From a checkpoint of a small transformer trained on Wikipedia.
Training: a variant of SOAP for these matrices, 87M tokens, 5031 steps.
Each number is 200 + 40 x the weight over its row's rms, rounded and kept within 0 to 999. Layers, rows and columns count from 0. The size before them is the row's rms in percent of the matrix's.

# up: layer 4 MLP up, 384x96, rms 0.149, rows 198-266, columns 0-47
# down: layer 4 MLP down (transposed), 384x96, rms 0.144, rows 198-266, columns 0-47
up198,113,171,225,123,251,209,198,248,143,143,232,173,151,217,143,153,175,201,158,139,176,236,215,151,218,124,202,167,227,186,223,234,241,165,206,172,234,231,187,175,219,169,199,200,183,214,206,174,140
down198,111,182,155,211,176,213,218,223,235,260,249,269,291,183,216,224,246,153,189,237,233,210,236,191,250,273,207,252,181,171,211,197,148,294,227,206,185,152,160,273,147,231,232,202,165,154,185,158,164
up199,100,215,315,189,224,219,186,122,218,153,197,160,177,176,100,210,171,166,187,181,166,173,248,158,241,231,211,216,170,204,240,284,220,266,157,135,142,174,203,170,186,186,172,192,177,235,218,229,208
down199,104,160,108,216,124,152,119,270,194,239,244,204,245,205,224,217,243,237,170,198,217,179,97,211,215,108,198,215,216,200,179,142,180,228,169,205,213,230,201,192,243,194,179,208,230,174,149,240,131
up200,104,216,176,161,176,212,183,244,210,179,237,239,247,143,257,170,173,185,150,142,254,188,209,230,187,209,176,166,199,127,244,196,181,289,191,254,215,132,224,153,174,165,169,222,171,170,192,147,220
down200,105,194,212,187,170,197,195,226,162,278,195,170,135,239,96,231,219,173,245,182,171,171,129,160,243,201,207,258,205,226,221,232,227,203,164,229,207,220,222,185,273,184,189,142,161,160,220,199,192
up201,089,245,192,172,175,103,184,155,141,242,171,159,175,234,181,206,197,99,282,259,238,217,211,235,250,177,231,181,176,158,198,211,218,146,175,172,137,171,247,260,187,243,152,272,254,193,129,175,198
down201,078,127,158,248,168,283,164,214,250,152,220,242,244,127,279,188,207,241,75,211,172,207,203,250,156,255,246,239,205,235,217,146,260,176,236,215,191,184,189,220,271,226,211,144,174,222,227,229,148
up202,083,221,204,180,252,243,198,204,155,199,221,191,217,199,173,204,232,102,223,265,186,238,212,252,197,234,261,201,192,172,152,194,253,177,213,208,183,233,189,162,142,233,198,253,204,143,155,165,255
down202,082,242,171,219,197,202,161,188,144,215,167,187,109,191,163,213,141,229,182,233,236,233,230,257,134,166,180,216,224,191,192,251,223,258,237,135,159,76,225,220,185,186,171,150,195,153,168,233,244
up203,104,230,160,194,142,243,180,210,173,97,166,273,192,203,132,185,194,194,199,233,252,225,218,140,157,287,164,234,191,123,160,180,198,113,161,242,189,187,201,168,217,201,234,292,262,266,213,159,238
down203,097,236,162,192,238,207,141,179,141,265,266,176,167,178,219,282,164,160,228,232,190,218,118,266,154,169,241,209,247,206,215,176,212,254,190,173,222,230,208,250,283,207,189,154,281,225,262,174,91
up204,094,138,177,214,171,197,189,187,160,211,185,166,260,116,223,260,198,144,176,156,181,209,172,184,185,129,206,254,182,223,264,224,159,204,165,233,224,202,171,210,190,311,246,263,242,146,166,182,210
down204,094,171,273,247,222,182,191,205,231,152,163,229,138,170,196,134,244,236,213,226,202,187,239,223,223,243,195,197,165,208,160,126,215,156,216,198,184,223,204,155,196,108,252,195,239,281,208,239,150
up205,101,223,158,154,204,228,207,220,166,163,183,173,242,217,236,349,210,230,164,160,191,193,149,203,193,249,174,210,236,151,229,171,224,131,200,237,196,221,240,177,181,233,246,154,231,182,271,256,190
down205,105,300,206,137,216,132,208,175,195,192,147,207,205,186,187,223,212,122,226,166,209,245,126,213,193,223,254,118,238,226,225,171,201,168,204,266,171,192,193,247,145,239,192,154,272,261,204,262,182
up206,096,286,187,128,201,214,186,133,149,268,228,219,196,252,158,210,219,133,188,172,222,117,210,142,238,228,186,226,147,181,191,198,268,137,219,190,239,173,189,160,212,210,258,191,249,207,214,172,193
down206,092,140,179,236,229,187,247,224,197,171,198,189,219,214,194,222,138,269,167,172,226,292,173,281,103,227,188,243,271,199,220,213,162,287,167,134,194,160,246,133,206,160,158,179,238,186,217,220,191
up207,108,184,258,155,184,175,100,176,240,205,184,221,186,160,187,150,213,179,294,198,194,176,219,187,206,186,273,207,169,133,165,261,243,249,87,216,214,129,266,204,201,223,167,259,169,152,259,150,219
down207,103,160,154,253,163,211,202,238,146,155,227,149,132,213,205,229,177,203,177,228,191,269,277,146,218,156,160,201,236,275,211,103,154,131,211,183,232,214,146,180,221,161,251,163,159,170,223,160,252
up208,096,192,200,252,212,171,180,211,220,257,214,208,181,171,228,230,146,168,235,174,224,214,144,183,139,215,161,208,162,178,144,191,170,139,193,165,167,159,210,138,196,256,305,248,228,143,305,238,209
down208,094,248,137,187,202,194,193,161,174,156,234,255,253,165,172,268,202,157,183,260,202,211,250,220,208,230,237,138,201,193,222,195,318,191,220,227,200,199,165,229,175,188,162,153,205,221,133,178,201
up209,094,153,216,119,220,164,219,138,188,172,372,143,202,217,216,181,237,162,212,257,235,221,187,171,184,244,278,175,203,188,146,215,155,220,208,211,171,224,234,170,194,164,145,231,290,205,203,104,189
down209,100,257,239,252,184,184,197,222,205,194,233,159,274,183,152,199,139,237,223,74,223,259,224,181,206,153,167,123,235,191,189,211,195,134,200,177,215,146,242,240,229,209,207,200,223,187,243,252,138
up210,104,263,216,221,203,126,207,229,184,185,281,228,140,201,186,156,186,152,168,201,160,218,149,131,183,202,221,121,193,155,180,220,189,248,178,263,252,179,219,209,267,287,154,194,210,238,175,108,179
down210,103,161,184,269,197,168,194,133,271,186,202,211,203,208,189,142,268,213,182,138,148,193,245,265,205,267,262,204,122,282,213,232,201,201,139,198,120,271,274,234,148,200,160,268,211,174,193,203,200
up211,109,137,198,215,175,226,162,275,162,200,194,208,155,165,123,209,162,174,235,179,236,196,198,161,227,187,151,245,204,137,130,215,158,150,162,209,171,177,213,248,149,236,156,190,224,209,153,182,257
down211,102,243,203,194,206,166,243,153,186,192,258,242,212,139,254,227,181,245,149,267,200,225,207,166,189,246,183,230,219,198,190,133,131,259,220,173,221,224,264,187,242,148,271,222,223,108,290,157,252
up212,104,214,190,229,221,183,189,218,195,137,253,213,145,165,200,127,187,193,249,208,198,250,166,213,247,195,310,150,206,210,198,189,235,186,242,121,208,184,124,123,233,179,276,149,164,203,245,170,220
down212,100,183,107,207,217,193,278,230,185,236,123,257,184,227,225,219,184,273,179,217,159,145,195,245,210,225,211,267,165,185,206,158,206,231,150,265,179,203,221,214,209,236,146,263,216,226,153,229,109
up213,103,85,207,249,283,242,196,193,211,146,172,233,220,123,204,187,148,208,146,207,137,212,202,114,166,223,235,216,170,175,134,200,135,256,215,271,145,116,245,156,206,183,197,173,194,235,199,147,236
down213,085,58,177,230,247,277,236,197,186,167,157,227,228,214,233,237,183,208,193,147,188,169,165,252,200,169,232,185,245,195,209,213,183,235,166,221,190,198,155,190,161,152,222,212,263,258,240,147,238
up214,097,270,238,187,251,239,154,230,226,174,160,199,247,203,188,202,149,203,204,194,207,214,173,215,235,204,243,255,156,249,178,109,124,301,194,121,185,159,208,172,198,173,258,171,136,201,238,180,174
down214,111,164,124,205,182,181,223,225,138,177,234,222,169,258,275,234,263,258,180,291,212,204,189,276,189,210,153,204,188,204,213,240,169,287,143,255,154,232,207,135,223,162,276,207,179,178,248,210,157
up215,102,195,162,206,215,144,195,255,208,227,244,188,214,190,196,178,113,224,166,198,218,254,140,199,255,245,207,173,262,213,206,180,265,204,205,163,237,180,216,112,141,158,149,113,102,198,239,179,294
down215,095,183,218,253,139,234,227,202,221,159,174,185,248,208,223,260,231,239,272,186,122,225,169,214,123,202,180,205,151,199,157,203,222,309,150,223,274,194,206,190,225,156,168,226,255,194,217,236,170
up216,102,194,196,211,156,170,164,223,245,199,187,144,263,263,246,312,213,160,257,217,195,162,151,183,144,196,142,226,129,144,212,174,184,262,197,145,232,247,213,177,206,233,223,264,170,213,188,166,235
down216,097,144,214,173,201,221,242,272,230,163,195,237,188,187,220,101,200,174,186,170,220,332,265,181,176,250,216,162,253,242,246,237,217,143,163,213,107,117,209,165,163,172,188,185,284,222,187,143,151
up217,092,207,229,184,197,170,176,201,221,185,100,272,133,187,285,221,213,171,254,257,188,210,180,50,226,212,193,206,211,148,215,187,204,170,173,208,190,147,226,158,275,194,212,236,218,162,217,266,243
down217,086,142,109,186,159,195,189,244,202,209,255,193,222,184,157,186,204,193,116,186,223,219,198,250,222,176,199,208,159,216,197,252,197,264,237,246,215,145,164,274,153,175,281,258,188,263,217,166,156
up218,098,196,214,195,230,169,205,182,174,262,159,174,150,152,204,254,223,223,228,178,163,210,192,135,177,271,158,244,152,187,208,262,179,204,104,190,165,258,189,203,206,195,219,156,188,170,239,260,178
down218,092,218,217,158,216,255,147,178,200,161,186,240,197,158,164,200,195,174,144,145,211,201,238,201,172,180,241,136,195,143,191,164,194,248,288,250,190,131,246,153,178,227,224,214,283,297,195,208,184
up219,101,115,212,182,186,241,224,180,195,109,280,162,161,231,235,215,141,126,272,237,187,243,182,197,211,217,186,154,178,207,206,261,251,174,224,179,190,177,210,262,153,153,181,240,269,204,278,173,175
down219,097,345,196,170,254,228,135,215,180,191,192,136,207,182,181,212,206,182,195,165,123,172,147,235,137,206,211,161,211,252,155,241,196,154,201,260,176,217,269,202,235,179,174,193,182,197,185,237,198
up220,109,229,232,147,224,201,230,246,202,101,240,237,219,138,230,198,287,242,204,209,133,224,171,167,258,168,174,191,221,191,221,267,244,278,162,239,208,278,187,247,264,196,246,119,114,257,228,198,180
down220,117,221,213,228,176,212,165,153,222,211,181,162,100,238,257,227,224,199,189,186,162,147,248,198,160,247,294,192,260,195,252,216,196,187,309,168,186,162,226,205,162,195,190,252,212,206,150,194,194
up221,095,148,188,173,146,178,229,189,283,225,195,222,149,198,240,211,234,246,186,140,143,226,224,202,231,133,183,232,242,239,198,196,212,198,263,207,232,201,206,177,185,190,170,169,190,221,155,89,139
down221,084,198,184,213,240,188,211,166,240,139,201,198,255,138,208,197,118,190,151,200,151,246,217,144,187,256,248,218,230,208,249,228,234,230,154,214,153,306,183,245,224,176,217,173,207,209,208,254,238
up222,085,196,205,195,218,201,238,246,215,198,180,186,230,151,236,219,207,273,236,203,258,198,184,199,313,197,170,204,152,139,207,233,236,209,257,184,199,129,202,205,210,168,172,223,123,199,159,261,150
down222,081,174,169,234,203,161,155,160,192,130,166,251,214,220,205,203,220,180,146,244,167,176,236,164,128,195,251,238,187,242,197,230,218,169,215,184,168,321,191,217,222,213,167,260,263,204,205,120,228
up223,099,162,189,182,268,191,191,186,264,163,185,210,173,237,160,213,253,159,180,234,177,182,256,201,209,249,264,196,193,183,127,149,164,239,129,213,140,178,180,211,256,203,133,277,186,210,232,212,202
down223,093,263,152,173,197,197,133,152,220,222,253,208,213,261,237,265,133,187,268,210,249,187,179,198,219,195,185,204,247,106,170,172,217,140,250,232,214,183,195,198,189,190,237,240,79,248,175,195,204
up224,108,201,147,133,217,126,149,164,198,172,228,191,220,225,235,192,220,247,217,174,176,298,157,235,174,221,208,209,206,141,172,157,214,253,182,202,232,194,269,143,197,215,231,226,182,196,204,133,218
down224,128,374,191,218,249,253,212,236,236,170,189,161,144,196,172,149,287,238,129,184,178,225,259,209,238,233,196,278,205,228,165,163,170,166,222,204,216,253,247,210,195,191,197,207,131,211,251,154,225
up225,101,257,227,182,145,205,248,209,224,186,215,220,187,182,217,246,226,296,181,156,179,229,212,189,246,195,233,219,244,220,220,239,184,172,217,181,137,164,247,265,153,210,200,203,223,250,177,242,222
down225,119,209,159,235,194,229,219,161,194,202,192,174,248,231,169,227,203,223,197,186,110,276,220,182,166,191,198,258,93,183,245,252,273,206,128,171,211,189,222,284,155,205,193,217,198,110,269,270,205
up226,103,291,236,161,209,225,201,180,208,165,238,198,216,151,189,161,198,195,166,177,192,228,187,238,197,163,172,193,225,226,136,263,212,235,211,175,187,265,246,191,237,154,180,289,209,202,190,165,201
down226,119,251,175,274,212,214,213,248,213,196,232,196,262,213,167,189,145,252,226,204,137,98,170,163,238,189,139,192,233,162,182,164,203,180,221,209,189,171,195,185,163,134,272,161,200,203,158,117,191
up227,097,209,210,211,209,203,168,172,252,190,189,161,150,201,243,128,112,170,281,193,261,221,205,145,181,177,260,193,258,244,169,213,159,183,191,160,219,92,218,143,221,161,183,201,161,145,220,82,185
down227,088,249,201,158,232,188,187,224,150,227,203,133,246,142,202,186,210,265,76,192,176,187,205,192,197,200,106,261,176,188,171,150,292,144,160,203,169,251,211,188,219,210,170,165,242,243,175,252,182
up228,111,231,215,197,221,179,144,176,179,220,180,184,256,163,207,217,218,167,165,183,147,142,190,244,157,215,176,154,169,213,171,271,213,184,218,180,212,192,219,123,167,191,225,227,294,172,206,223,227
down228,101,153,268,178,193,124,204,154,111,157,204,147,224,232,281,280,213,225,190,201,180,209,192,163,270,177,253,202,225,197,173,209,210,261,135,195,165,126,122,243,195,149,242,284,137,214,190,217,186
up229,094,171,167,127,238,240,157,148,142,210,287,213,189,186,280,216,196,223,269,251,196,185,201,131,190,196,284,246,199,221,137,201,181,159,171,228,183,182,190,206,227,206,109,270,216,195,203,159,217
down229,094,203,250,256,101,172,220,183,278,157,113,264,232,170,179,258,164,197,159,188,209,264,145,199,143,234,151,196,168,202,216,222,159,282,244,184,270,184,234,190,179,187,203,179,254,151,174,190,208
up230,097,195,235,219,186,273,185,166,249,216,219,214,209,173,256,168,96,211,153,184,190,188,184,224,229,141,217,86,127,241,109,245,209,287,181,201,236,207,224,222,262,240,184,257,232,247,153,237,188
down230,101,143,117,167,258,201,281,303,107,168,201,235,260,200,225,232,207,192,221,174,191,183,174,201,213,199,148,237,258,169,258,239,182,230,176,168,179,201,136,152,118,225,196,199,89,187,188,193,237
up231,101,173,213,159,105,196,243,207,160,195,201,245,196,194,305,190,110,172,219,163,269,182,210,221,196,190,208,237,172,164,243,211,253,185,236,149,229,231,222,209,142,196,210,184,194,233,222,221,194
down231,104,295,210,271,135,218,212,141,145,188,229,221,127,203,191,127,176,183,208,185,164,204,195,165,187,220,226,202,197,195,238,112,144,223,233,251,215,212,211,259,179,182,205,243,169,203,251,196,182
up232,106,147,242,204,288,182,222,257,247,183,152,199,238,264,221,210,151,230,255,255,232,247,175,182,187,176,185,254,210,133,193,184,173,202,176,175,181,220,178,184,185,259,272,104,210,200,268,243,207
down232,106,213,180,249,133,206,211,274,113,189,190,204,138,165,208,231,231,153,196,109,52,257,224,222,182,223,213,149,179,135,214,235,184,200,186,180,253,182,144,228,205,246,182,252,196,152,192,183,146
up233,097,166,183,141,182,168,233,291,155,165,171,183,216,125,216,251,214,107,202,238,190,229,169,135,203,180,214,204,238,200,197,168,240,216,177,165,230,200,209,151,205,262,201,153,189,146,248,188,216
down233,093,199,225,181,186,219,173,168,209,299,180,217,145,273,194,189,159,235,206,173,187,242,216,227,158,239,209,207,188,160,194,230,236,218,214,232,187,198,196,242,185,158,221,181,149,202,150,236,235
up234,093,210,157,259,217,177,160,162,214,137,270,247,162,214,255,255,272,250,193,196,170,182,263,149,224,249,179,237,214,168,150,169,209,213,162,195,245,264,228,205,130,197,159,210,207,229,173,95,261
down234,087,252,280,234,203,248,242,159,167,251,138,197,305,183,223,179,200,122,186,214,185,281,158,243,203,109,171,172,131,170,157,193,216,155,250,232,201,174,179,217,249,176,232,171,192,197,187,279,148
up235,098,278,262,227,187,174,261,224,228,169,226,202,188,210,157,271,271,203,146,115,196,176,196,213,190,169,160,186,201,164,211,143,247,184,225,147,179,168,256,211,218,169,190,177,214,296,115,164,183
down235,104,130,191,207,192,206,134,157,195,186,181,223,226,129,243,135,208,166,217,180,211,249,247,204,238,253,183,208,248,203,253,181,171,163,174,161,175,265,136,166,169,207,220,138,171,189,266,224,225
up236,100,225,258,206,224,254,166,127,150,192,199,222,135,129,173,179,165,179,199,282,199,202,217,196,152,242,218,219,219,101,244,261,207,202,108,175,271,195,243,200,243,232,215,176,187,203,142,220,161
down236,095,202,144,263,126,172,164,237,216,225,132,175,276,248,199,213,172,197,174,160,164,201,225,209,247,151,251,218,291,277,188,182,232,160,184,231,187,235,213,218,210,120,209,107,213,253,225,219,221
up237,091,235,228,218,161,227,180,233,182,237,224,183,145,196,179,166,173,181,174,184,220,162,212,246,280,197,214,185,182,167,243,174,253,184,256,181,254,152,289,259,148,163,219,224,157,207,189,183,135
down237,090,124,152,165,145,208,224,185,193,188,161,228,200,188,140,193,207,180,173,311,189,179,272,142,179,170,219,219,154,258,205,212,207,151,132,251,230,143,128,217,262,219,160,238,220,185,142,212,244
up238,102,198,205,261,167,159,221,178,191,111,177,233,145,186,190,255,181,190,231,251,186,180,213,192,201,198,215,176,230,163,167,236,209,228,208,231,250,239,221,164,259,217,181,334,196,216,156,169,113
down238,091,129,171,252,178,210,236,279,228,198,247,188,200,229,208,222,251,153,225,201,161,208,254,224,184,228,185,243,203,218,136,235,199,189,152,175,118,227,187,180,159,221,181,164,233,246,197,217,275
up239,093,225,243,208,142,272,91,186,223,133,201,220,190,267,174,225,262,189,218,233,145,250,248,217,216,206,147,197,260,216,231,233,183,209,202,227,217,143,171,217,178,185,179,221,291,227,235,178,202
down239,090,143,214,179,206,133,217,153,162,154,156,147,230,162,202,204,194,184,232,244,149,205,184,174,233,264,232,167,241,180,192,106,152,204,164,195,267,139,189,262,242,204,205,219,153,192,262,260,223
up240,092,279,219,210,160,248,119,248,275,189,231,230,270,235,206,208,131,169,212,160,195,187,259,170,187,259,216,196,184,123,230,207,168,223,215,182,163,236,255,171,201,168,162,253,147,183,187,272,274
down240,088,195,101,223,220,204,178,201,156,166,195,228,188,223,186,117,197,197,194,219,170,195,139,180,282,157,183,200,181,248,234,211,241,195,144,204,188,197,135,276,171,246,274,211,128,191,232,199,111
up241,101,191,203,184,225,176,195,217,255,205,153,192,233,171,139,198,225,229,125,116,190,254,180,183,117,225,260,256,191,191,179,197,208,187,181,192,232,152,260,183,222,227,233,176,222,286,199,257,221
down241,109,208,234,197,149,197,196,220,168,240,200,194,118,157,239,221,161,204,183,154,243,210,238,207,278,106,214,156,194,217,265,170,223,252,177,217,215,128,156,186,155,263,223,171,221,150,166,188,222
up242,100,193,233,219,170,207,236,132,120,185,239,212,187,231,208,165,163,240,139,178,177,182,204,177,230,218,117,153,190,250,161,261,301,208,136,210,203,185,189,222,171,152,234,202,159,299,196,203,216
down242,097,230,235,169,267,199,178,230,235,186,201,188,167,193,197,202,205,146,180,246,250,184,145,234,160,140,258,203,235,187,191,209,204,216,260,272,202,113,173,173,191,246,205,223,273,135,247,120,154
up243,092,171,214,239,174,246,225,242,228,176,154,225,161,172,242,166,273,249,210,222,199,225,166,197,204,186,152,207,222,172,182,166,209,190,228,130,225,182,259,159,129,212,94,232,242,225,150,178,246
down243,090,193,109,116,170,214,182,198,134,266,209,191,233,233,155,174,146,214,134,231,171,207,209,173,249,166,204,201,152,194,228,156,229,214,254,197,173,194,160,204,168,223,290,105,204,141,206,237,142
up244,106,190,227,219,261,192,257,201,191,174,172,163,208,260,163,225,162,198,191,124,150,198,178,210,174,195,261,244,253,211,191,154,198,212,264,186,147,181,188,148,128,223,258,217,257,199,267,171,197
down244,104,195,169,239,205,180,121,195,229,236,282,198,242,189,218,237,188,216,241,221,187,173,282,166,233,161,214,217,120,190,181,168,172,241,147,208,132,218,140,188,184,195,232,212,218,172,163,277,171
up245,103,173,149,154,229,190,146,262,245,213,135,168,253,223,275,272,198,217,232,186,219,178,148,154,160,215,234,266,185,219,147,207,241,222,116,240,256,163,190,146,218,176,197,222,146,226,260,169,166
down245,107,140,214,239,184,191,216,216,170,183,230,281,197,231,222,212,228,237,127,175,254,207,227,275,218,259,197,178,228,160,252,176,213,253,206,167,154,193,185,215,186,182,224,201,217,229,154,239,196
up246,098,237,193,222,157,195,173,195,223,284,269,62,137,220,238,187,153,235,202,209,190,172,242,178,233,171,230,154,244,186,166,212,228,217,205,168,213,203,226,202,215,213,230,238,175,265,229,198,150
down246,095,158,196,247,165,243,212,167,178,180,189,249,234,168,239,237,285,212,83,197,141,227,203,253,184,180,200,241,185,223,184,235,183,292,193,279,171,196,184,248,142,213,182,178,197,153,219,225,250
up247,092,166,263,198,121,139,211,220,122,202,177,113,175,213,249,200,255,181,258,197,145,182,236,195,181,202,235,195,169,197,126,168,223,180,185,146,227,168,199,192,179,179,223,259,291,146,151,179,255
down247,089,212,144,199,278,281,177,163,308,150,213,197,181,160,193,266,174,221,155,180,212,209,199,221,200,269,174,249,207,172,251,211,159,234,162,204,138,215,202,219,244,193,241,235,183,262,223,190,232
up248,105,211,159,160,238,240,86,203,152,187,189,175,197,180,222,144,170,179,220,239,187,241,244,174,180,201,231,199,232,151,226,234,171,241,195,238,112,243,251,163,163,146,176,217,241,263,222,173,140
down248,104,213,244,165,166,145,274,226,215,158,276,107,241,181,230,180,189,190,144,222,246,216,237,183,248,216,290,213,212,168,179,190,232,154,247,169,234,148,200,166,195,241,209,205,213,164,150,151,218
up249,091,181,175,149,208,238,144,198,125,197,228,198,168,210,196,207,212,201,175,234,129,188,226,251,224,273,205,275,183,224,165,189,165,160,143,201,235,247,217,235,234,170,137,154,209,212,275,94,261
down249,089,247,246,179,212,157,245,213,241,189,185,159,200,169,236,185,162,173,141,180,280,204,208,181,167,180,137,230,248,187,245,231,256,221,171,212,223,241,195,166,177,209,148,259,187,129,158,262,162
up250,096,244,211,152,205,196,213,216,180,212,206,206,209,224,252,115,153,165,201,280,248,219,218,202,156,197,190,243,141,187,222,276,165,213,177,228,165,181,210,226,208,217,274,237,212,160,287,194,164
down250,092,217,239,193,192,165,205,222,198,209,232,180,187,100,204,108,244,225,157,179,244,194,245,175,180,220,168,147,201,174,191,171,221,227,275,191,131,199,243,216,170,257,216,128,259,298,159,193,202
up251,102,252,200,164,116,203,243,224,227,165,190,175,253,214,235,258,216,235,189,179,175,165,121,309,150,181,177,191,161,156,179,218,217,214,155,155,168,212,272,221,166,213,186,209,96,219,214,197,234
down251,106,143,182,209,263,138,141,186,121,213,200,241,186,257,207,227,160,282,164,138,203,166,283,150,224,183,204,128,221,184,238,119,195,176,254,191,151,216,192,206,217,166,207,175,284,89,177,179,259
up252,098,168,237,186,316,184,217,144,244,206,265,231,191,183,220,280,255,132,194,234,166,207,183,197,170,237,224,222,193,145,183,194,198,211,178,231,135,234,171,238,231,248,132,243,131,222,175,115,207
down252,098,216,142,108,195,230,137,223,173,189,143,141,135,177,180,154,215,208,208,189,197,185,164,162,217,140,215,193,190,173,105,203,225,133,259,195,207,170,210,192,148,244,260,227,235,163,232,150,237
up253,098,195,183,86,193,263,122,224,211,150,161,217,203,202,154,249,236,188,268,240,159,200,251,180,192,173,232,273,145,203,154,186,209,196,212,187,245,182,235,213,215,222,283,161,213,182,200,218,237
down253,092,219,181,342,246,158,257,188,187,224,195,252,202,147,188,262,204,215,180,236,242,220,191,222,258,235,193,143,187,197,230,187,180,185,195,150,115,233,157,171,219,180,154,200,134,260,219,201,156
up254,103,194,210,137,287,258,188,180,169,138,237,166,241,129,273,132,145,208,156,200,231,180,158,216,245,217,209,232,182,151,190,234,246,234,207,239,209,223,178,221,187,153,180,220,272,165,160,165,234
down254,106,231,246,237,212,165,218,184,263,245,209,95,160,201,92,159,241,200,267,209,225,197,216,208,193,184,155,209,252,206,229,175,218,155,237,212,220,208,223,192,154,167,188,194,213,194,180,260,215
up255,099,114,274,230,215,245,205,162,136,201,185,198,168,146,135,148,148,242,127,270,157,206,285,199,189,229,204,219,197,239,120,180,220,280,149,192,257,210,172,102,198,238,208,213,208,184,172,157,183
down255,093,218,200,202,166,180,237,194,221,154,171,147,160,163,218,226,191,213,151,157,180,198,117,205,160,205,243,139,186,180,192,264,171,156,134,177,220,148,237,191,249,172,140,226,247,165,205,190,232
up256,108,277,213,193,187,146,210,205,181,215,163,263,230,113,181,229,187,152,145,216,169,191,245,165,161,165,238,135,205,147,203,194,204,207,218,268,244,213,194,145,146,166,178,262,152,176,226,149,216
down256,112,217,259,130,217,253,201,142,185,176,174,162,166,239,192,189,203,208,263,201,96,212,147,104,263,205,201,207,161,176,164,187,199,140,210,201,130,261,200,197,229,243,272,187,216,270,204,233,223
up257,101,227,201,186,187,161,165,174,200,184,241,234,124,203,251,216,202,239,217,212,141,237,187,161,206,219,97,198,183,192,203,208,181,227,214,234,230,229,152,148,215,191,156,172,136,207,238,124,137
down257,104,218,196,206,315,171,213,243,266,194,193,161,228,132,183,231,186,177,258,254,230,215,145,146,201,157,258,160,141,188,172,181,262,192,218,216,154,236,176,189,223,204,202,153,188,291,170,257,187
up258,095,81,244,200,139,133,161,219,146,222,252,270,239,227,248,172,254,224,237,194,173,175,239,199,146,197,195,236,141,224,238,230,233,218,192,149,252,217,221,213,200,203,195,187,235,237,210,163,218
down258,087,333,189,258,157,195,247,182,258,213,165,212,180,165,222,117,142,189,206,169,209,145,183,194,224,246,234,209,301,253,188,126,174,197,200,190,213,194,181,170,231,202,175,180,140,240,166,249,153
up259,090,225,172,169,187,258,156,218,164,239,242,159,168,179,183,190,169,231,231,178,185,206,135,258,285,162,154,259,189,203,209,134,173,184,165,253,246,185,261,276,149,169,132,244,205,185,202,144,191
down259,089,195,218,253,276,190,222,163,190,150,189,263,234,207,174,164,178,211,199,288,248,113,260,137,156,199,139,202,180,204,172,237,202,191,187,201,240,241,131,138,183,198,239,224,215,222,210,200,202
up260,095,110,221,229,204,281,257,194,227,192,223,182,186,170,248,218,191,263,130,250,194,186,208,158,215,209,215,191,231,228,215,229,263,272,236,109,206,181,194,148,192,177,223,261,98,244,209,160,182
down260,093,169,131,161,279,182,170,154,233,165,189,231,161,150,219,176,230,232,256,211,229,239,143,124,268,191,173,229,172,190,149,276,188,213,193,251,183,191,166,177,198,241,198,238,170,210,268,227,238
up261,101,126,164,217,202,322,222,203,257,155,270,196,184,178,219,172,179,156,194,189,197,238,227,133,286,270,268,262,223,258,225,170,178,204,218,244,212,274,163,221,170,218,153,241,234,238,266,167,193
down261,101,229,172,196,136,139,154,226,181,177,181,194,156,222,173,245,216,143,210,275,208,163,268,162,189,224,249,111,157,199,217,229,181,222,225,129,230,131,275,193,223,238,243,181,140,180,138,195,247
up262,097,166,190,196,268,132,261,211,219,221,197,195,172,184,232,278,189,180,214,167,146,240,117,237,148,202,222,189,216,230,270,210,202,233,230,171,167,188,155,75,276,196,202,155,163,236,251,146,152
down262,105,235,231,176,164,199,230,155,211,239,207,227,123,255,216,199,205,280,146,197,162,146,178,145,242,170,256,172,164,188,193,204,134,217,169,213,213,217,293,236,157,151,188,250,187,163,183,257,163
up263,112,172,226,269,231,238,219,189,230,192,166,270,211,253,169,208,236,230,220,207,175,247,202,258,75,152,273,261,176,229,202,197,258,146,185,226,162,138,254,149,230,183,284,224,241,213,226,206,151
down263,104,213,206,195,198,163,183,169,136,270,257,198,200,157,246,152,160,184,177,223,200,244,262,228,224,263,89,191,197,239,213,239,191,224,233,214,225,191,216,237,144,239,137,197,218,197,197,224,177
up264,099,281,174,113,198,170,159,164,114,164,154,245,213,90,187,173,204,194,205,207,222,280,128,196,176,178,207,172,219,201,131,232,251,143,166,239,179,150,228,173,273,185,221,150,240,143,215,178,188
down264,099,216,184,289,160,179,239,194,232,165,188,187,220,205,203,203,210,224,200,214,146,264,160,258,224,244,192,150,125,289,222,130,236,198,232,254,262,224,213,214,145,137,224,179,182,205,204,196,177
up265,102,214,257,201,229,193,216,202,193,223,163,201,183,75,200,185,193,199,153,186,184,187,264,188,224,126,169,241,166,136,184,219,226,198,194,209,246,183,173,152,215,211,177,231,198,181,133,190,181
down265,102,127,155,237,256,176,208,158,245,193,212,224,267,259,179,179,177,225,235,236,197,268,178,204,204,183,169,189,202,260,164,203,220,189,231,185,157,220,192,218,165,211,277,200,212,188,227,278,255
up266,105,284,202,245,147,158,204,234,269,235,199,166,276,170,251,309,241,182,171,187,172,249,183,162,207,228,177,181,207,157,159,199,179,268,168,225,227,212,232,195,177,211,182,183,117,133,273,237,219
down266,108,172,152,262,154,204,186,206,250,223,210,268,261,278,160,196,191,189,180,232,149,250,150,272,243,244,244,258,242,271,209,242,187,243,220,241,214,215,119,304,206,145,238,229,170,214,187,135,176